Weights of a small GPT-style language model, trained from scratch on English Wikipedia.
Size: 12 layers, 4 heads of 32, MLP 512 GeGLU, vocabulary 15225.
Architecture: RMSNorm before and after each block, rotary positions, biases, capped logits.
Training: a variant of Muon for these matrices, 147M tokens.
Each number is 500 + 25 x the weight over its row's rms, rounded and kept within 0 to 999. Layers, rows and columns count from 0. Numbers have three digits each. The size before them is the row's rms in percent of the matrix's.

# layer 6 MLP down (transposed), 512x128, rms 0.179, rows 221-237, columns 0-127
100:462474504498512475475518472527490538490501509507505468512489517497446497520470467507513494481472480491536491550516450484528484496479504410498498520516490516498518473467535557503522517500481488474480476471508472524551513506466524536513528487486512511461490468492567515473467509520509453535496496514485516486490510471498446491473505489526494465514500459490512477510525476522476525504524
108:513488522484490493517523491499543481494501508474558526521540554516522474473528473498528494504489488468499470482517516507491515520549494491513528476523493529531493503519490535455527524473469512499522484500490459528498484508448482492472502474478517462520501487596514487482517491509484539493494474485528530535482503471514462535508510473516492554493467481537513527456543510500485516513527
093:519507491510495445509440513496486541493468485482548479506474507537507528510512507493530475480508525533496499477454493466512526521493500529495482485494472458475497528486508466473519515499536497471512472540543487498506522520516506498505492505508534493473487499509517455539467494504471456474491562475543493495513514508529515531499469505519482554496528502482507472468518440486520535567484
096:524513519534500524503485493450462496519526478461474515485580477533463501514509507464490484507473494540484498508522525490526488517446510512538503513455493452530495507467502527499496508482517461488519465472478470467485462521486511513504457514517516535477541509455464493503533473483497535502490487495504500451466487508507520504515513454476481541525535498476467538522486498507498492496453
105:489509518479509455496478500482506492497511458509552499516475496501490508527488485512528466501485502528501507470545530472517507546499474491453501517477460515547449522508497484491507494508494525504510495465538487502524496491498503474555485468472474486472492499457516505534469515492462519466532508456485513491457492467466505514466512562423490488523488464531540517526502493521519491528458
102:518460535471513492510440511458501528489484474489495510520475475482506515478499521495505538500530458483520485573465494444523485518494476493523521503456530496496475479465491475513487506518516488542494519515476458484458487485466474501493480529541503486448512521498493470507513550485460522524499491492499492558470515488545509513551535478490510528501518492516473496527534523487491525484462
106:554520511493543551494516488501488430504575522545465518488531512452519503481469453504490473506501465506513531500469505491492511504511507474518499509527521466491503524531502497532509558497471491479489470502507503491511474480500521530485504512480461549518518550508550512530503473520509486510484486515500504469497506509482430509507509552477498513504474497526507507499508553516464498483520
106:500465474507537457452517457527532505492419483540499538494529489522476492519464487501505510521491494518516506513547514552521522514486498533463500488499530501485517516497448470463474512547511503475518486440485522509469525515503532497519486525529490476484482496565516453483476493487513499499485502497491482516511508499458484464464539529521481483499488466466530502520510487527474506501494
096:496508496476496526527468463525540542495485482517517558491495459479528488480484478494531487516496448483468565533495477487527503517508521502500468482560517520491487495491535489508489557501557515497483514495526523496499514467463489533479463486490496505516479470486500532496505553504522494510519488500519503499527481534537507505453435527509485472512511463510521487513502549487514517541462
099:498499508500489487468487482531530548497521492472470527520544485496489483454491492484503483531510508469498512520548488530479508495476512479512562513482526490506485496485521486476507497527526466494496511513517506465526543501515447549506484483505473469567489482511507476518462497510496464477535481496510522450503531511458503493501533476530498524499457524501456564485485508478472521551452
100:518483523543518528502504514541469489491488506511482484560501521515452494508514508502487501504540529547468525480476499532530517508447501485481493497528499502499451507497492507487504534513489486487507483502492522510500525486500581531498537501473478461480477513472499468462488529502481435551530474498471488520455515511462469491505503466505504505509479500442521447509494513510474504468546
097:507465502502489518496518529525482503471508494476492496518487497518501496485524541526483497493507535478463494522542527496424523512432488512472530482479511575548482496498481490522516481487468463503515500499499523513449500504535506507519475518543471526516490477563537525507518483473514524503492507529504519478483503446484501504519467483546469507469473458470491508485531455492495511529504
111:500490505500515487516503519473529534513467553545521496496521518475469469524479436508486488512481506456471489497508518476489497498518499500503474473520494499481524474482481530519496491481497490521535524513505477489499492456509458509506454531463553468475516515498481498504424504500489464481494507471480524452482517530533474466519499526555506475507524477473510496484522426506469448488483
112:469507458530455495541498527512490502427542489564527494531494475510481504484496540491486543506541477513512525481500492493461493511507496535525498509461441503506503523524527505520508488459531473516470528504515529503457523402490498475480501521491498497506505485470472470511470519489514504521498552486483465483494493505514508499483502530491484522515482493487500474530524492538501459505512
100:483481513473476530498538470496496488484540482511470518507528506534496482489471540495498490459481513530518476476494497508451506487471519469497553467508481496525586512520515489495495520477463507533515486500486464484476492558489482532510510479506527533492463507504542479465553524472477510493523477525525526481507514500511502512464519488553556496477497528536529470529484486486508459492516
092:518551525511509478513510502461516525521506539480474495492492496518500458491455495514519454544566455490482496465478484513469447489531468478474487474548486478501496479508479484485519548492504486514510574507492525535532510447492503488470486493503531484492497499477461475488516440508472499453497535535480557523498487514513503507480495509498513474521523486516507489517468485511521509504494
098:485544504514447500540488508489513502524527524478498498500493482500492519518470484510439522459479522476518500445491530472508546488473487493515491485459510533514528474554537473472418513478508501485488495530534459482468496486458491511527501481494513511519509454464515496512545538473527474537508525529505506503516542490483474477489514489489499500479502510462539518458496480529514477483500
# layer 6 MLP gate, 512x128, rms 0.369, rows 222-238, columns 0-127
103:517562512469528508520486456508518498510487500480494502501533501493523479498523514447507514502513523501537488443500471472492494485513545515521507548438457519528454461508489530512554472465519496500465526513527454520508485481502496504514458493497514525543488528463493464529491471491493497496501507520480524510504551473469498510470475513509513525515522473487535505475526516519505544543461
094:500463526479516498501525486462520533556512509445458506488507561556505513524474483519503500517505503495518495556477499525525430516492486466529530488504536461497522496478492445473510533509487524480505479496475456503496523520482495481484505515528503530458483547505463457501505484497506542507482509474543498565504520518520499501515488519495495476529521505497520518492467465483491513487474
095:516492454497496532498488493506509476486478489485531513479480423454539525474473473535496479492475487510503522471496487509531542487475508545510500464514508527503491504484507501495497507529475526456531529542529508526461510516475523467461518485470478535518482491534478490531490452504474533512484488521483523518527514479493512470450526505493522513526480549435545469516481498507527502528528
104:495484455512500500536532510544430479495514497532479507486500458492535468511450514490533512478466487518451484483509511532448525491508534474475498516495521474531478497517513475520477538493487510501510489489537470517505467506515451480450482496535506523493475500507492524515462518486503480502483524508497464492469477467558469470469513484517535500513493500533504518475480548553491524464473
103:493467515505522503507456499502512478518502485503497517496499503497471517504563477522517537445527517464486538512459513495502513460500519526530500509499505517535452501500473489496515545506478483492491453476475498553492520460438487485489484486485477498467525495488495484499502498533503463536482496507525508519520506514558495507493468486527569454493550489531466475536529532507468496472463
098:469537462488524459499456502476479527500490497440492513565501526488539491510465428528548518459520520481490469498507523486532483534499507499471509486477492514507470485479493476516505520505491487513524464521433501459510453508510505494495470495495525473513478508550531504531505484483498513497512488502503492475538519493506460523494501498511483508548494536493437549512482504505485509479469
108:483486526503484554511485508483485499491551486514518460490505483489499463495557480470473508503488470518552492510513445436492545468464506476536476495461505499498469479450536481526506488475497497511489497470494475536521481515538518517481514488471523510514464495517519514559529542516503487480429498505507552507482508537515505499489475467503474475533520504531512512501522496466503503510514
099:527493525485500529546486481520534476514538503524568489529510470448463496508498532553477513489510491484508534546509516513519460482521514532489487501493523513487459504454520502510509477470527496449504511516492524499512480472479427515444515490506463519509508477527514511529479485467473474526482479470525503490465529530497516489474520519539530484496487492541466477499546490503522483507510
101:530507489457525500516524487536515529469496472494490512521464474511483474504505491550535507529518483492470463491508512541513510506486508520474522497487498481496499491491522495518504497548507550504506450515503541512466508486496490482539469484475474540479476552512523513418533444493477524481540501458484456511505478464499483535482483538484527512524507501507433513509481522511468498473506
103:466519543466465505497529491526511485461444522491489528492484527481511508458497493487493485490479478497471501521515530509445477463515475481463534510467479488455546494449517495459477472478500490467470531512484457498497476464477445509517468532509531524527481483484515496513463532495523512473488472549498567485492513510526493505541498479465513477503498531482514522497503515501519527492479
099:488477490508466503497490523515520455508556491502511522498485515536501488469530512505458506479541537537502538483476510513511461442485491450551491499476547499505465510505457497480507489465499525484491471492491470457527499488520505465478498493536484542550442503515462512523463467493502491472473511530532479513462510501489482463490539512522505476533437493503514527520502505489486510487497
110:485482446523502484509508468519506515495501478467505503477510515506487497483554495522505533517535509490484495453537491507520535532499496507543467533517508530495454504535523491478476490498513504530539513474482515511507555542511516498519493547456488490501525453554497524496488509551513469510476507545473479489498526498491472565493481513491482503526542546501455505518514533462492532489540
112:479501519514484466545487505507461517452511521556516488520502506473439480492513520468494527513483503555531537527493468468497490500457519508504468488541507519508551489518529532485500510488497483510529479482514506488497514496468463457500502521492535515503483494544467465474504530497508558455476544519457490472438507474501484472531534531484517512494498498484482482510509488541487481513520
105:471491495483520488504512533530474522461538466505490446500484503447542525518475461539482504463502520546523503498526516529522505466516489517492522528501491486494469489487528513513498504473516528498501495506542512505569505470487494472525545498511504522538468508516479501457453489499516461521531473475514502490502504539468528529544545505472477564503528527482457495514486518497532507513490
097:520503516482514506478495486486527503461495474501509514473483477496472496531499519526520449452517496510470563500480512533512475534519518505467525554481497513456465478458427462483493472480510433502514486500516478531533517496509493505518519530547478536544496494502522512527478529520470455536521535502480512511498506512538517488547517510516509542532499517519511485532520486504514481499485
095:517524534531513482540510510472470503513490507467502503489535522459468524458536496467468493487524498505451519511515484503499472505518538493470508535474472503489479453531523510458449479460530526536518532476495455486510523501474488533518523518468496502531521478508522490508463495432432492517514510514447496516493534481519484519514466460514483517500502506489534482485523467522510527501508
101:477519454478548534511489527518516481476501519488519506479476542477527507537505482487534457519514506498483516513497510510497465506445537502510547471488485542534511507451524469552569499499476503486491523521509491499483465484548498501467521479530480514469519496520478468491501523486470471482473472514501471527517466454478509493509530513496517485516471514543476437477486528524490513492481
# layer 6 MLP up, 512x128, rms 0.396, rows 222-238, columns 0-127
112:558528485478547486507475496446521476512535487494540517499497482489529457555518499479473530500532485540501491478446564504480498451492491485511476490507482512510520508484511508491464508506528522474555530544491470476527546495498500508529462465536502508551489489538506493527462498520505496501521528497557475510542510509475478502494499507517506480530507531524501504519473505499512509466524
092:528512472510532494508497509501493482498535469505451531483512489510528491504454488509485526475550476447519497509558508519512497503542478511563509528533531470481433492500478473480507461521563502495502493519519542520513471490492532529459509497490510478486493516491481526476484541466500553526510484528513486489521494519492532484481503516500494488456533505539518520500509543487535465474504
089:455427504556488496486502495501496511491506507537484528518475522554460436486464487510490462514497485492500438490462485527485498465448477471503499527484489522496491513514511525498487521507511504476500470467492494454501508501481510487498540464532542502477575495466528523517502445524514485455492472504477505520514500499496502521507509531484490484528521516509480516526473494495509546529504
104:491503516488465506500452490518510524521501482537494468539534530502547530488512487485498559448544502496536509539539443473506551516480496492547489471537459501453531514468483534541493449525493458489477498516479502463510460522488503553481471492482504490544501528504479467466519496511505483500474491510512516517507514519512505488518497477497498491507488485462496516535487516505500514506547
099:505481473488474503512545505497558530514486528508458530483552483486514519501516505499500518461534536519493507512545489525495483469475525523504535506517505502463490497450497520517536476486482528510552459513487529492554515512513460526484559481475510517456521518453520510522528521485498505508443465515510536487535491566488446499489492509513511507472494492503523520496496526491486498505479
094:472506472505541489509494506483507482512530503451498524565484510488514497532494491488508519528488540465491513502453498523489466563516501463463466510460463541520471480482498514522518498544492499458535483534483489482520463498497536501509470484507515456511504514513516505552459488489512529509504527504493481477519510485471446492472509476538490550525504497490480519467492475474454466498455
107:472507505516474466472451530501482485440508527471507514509471535479477533491494514451477513511518533449480501492505496510487527483532524490515520497507443497485472509500533526541462521489475519496496545580529514488501501513490486492487474476511512484532500490510531501517513468509553499529519452519503488485506532434541499498471498496522544527518452518512496479500480487474525478488518
095:529489522543512490541492551494473478511487497497467481486512493468484504497505485586501506477517481494511531536489454528495510487495512511498490468507466482473496476474486467466494486477503526529515490544468539510496469492504475510473531535539524489532439493448468503538536493470537533518476476481553526497514500506500495519553495472437492510519490494514499496525486500479522503497481
100:475521498495492498457472522547452499507490501501518454473516518464541542537556507551499481495506554509507506546478493507518459505494467486538449516514455505493489452527494511552505485499507495470503523461463496516504544523494512497446516499503478499547475501514513529496525508490501509481497506512524498538478512531533512515482486468445503521498482497522476531540493505503494466468487
106:519492498490516503529550529494470480472499492517486522515498531544524547500485488516472492491483498486541504485528466477568510519524484548481501501520514467465499469486487514537513477530540512516503489527487494505454503511512523500451500503480484482505537489466521504489523516464495465525480559487498491471515432426531496503476521513457489516506518464537493497511486487531499529466525
096:483489516521492495491517456500523531510507514466518422541496515475524507498504499474500505501478477497488492507477474525502485529533539500477451521519463474507520472507563530509476509499531529534475516499476478480537509568484513506491530485456541507503550542483486501465492495503484532544478522469505472478494514458486487502484475480530531537521479477522508516483450506453501500497491
114:512505516452450522474483492469473492495482472506497476515501469450537495477485554516502491476525501448536470506502512529506520488489450463539522471495504512489516491519530468509520498470515512458519477471493504472494510479484454484500511476548500490495514504471497434501515500488470467487481479480520522513550502509553478463496486540471475520472465501471522502540498514517482452469477
111:507534498541520489522470508512496492491523530557517459513513491479460500516465525498469484544539499488495515506451483496543478554484537489504460503468546489541522534499510494499526511470513510485522493458448542456516479517496488513459471490476551530480487512482499500505475488508489459482521563506502521462499527477509508484500480542513466497485491499523491490525482490486494496501564
100:499511485491469519553491496461506465514519491493495523479488487510413544444493530475527493519490498434505549532551504496504518481512536478540511466532480486513459484510456502523503524480505527508473507501477500543507501518488474453506497505487483496490518484501483486531500515551500490510516525527493503507465441510508480469498465503503482450528514524524496524492505468485496548526499
098:525465538474495510481503527532496484490463481469507492468536479502486503530567487493512488510548497505543489517511537478527510480482542498573478522479496531525492516495518529518544532491491519491504432478492545501491521491503504493498514505531534433501520508497503504516511504498534517493506468490488467470523524475499484513541458484508458495510511506490557453510508491485473545487524
098:507501500539545495492494448493476523540495482579480498547503535489488528487488517518511493545478473492543495511464507480486502494479473504497518486504516488501543515525518499543506535541460524457464514492491452495494492480506531494524440514527524476502553495521518481529498487474496532520521486537478521466499449540509504514505512534480477498501508480473527490527479504475545529510474
101:476506527502484505500501523459462479483519577507512517544499540508494491524537534487514496489492512547492461480515529541488504529498545524490465538490479457514539520517505497467482484508498540504491501492480482510507518537457552502477477497491498536506475454511521528519500466494476447492529554527519490499550470465522502505486485507485537488535497502494507547516514535520537509493483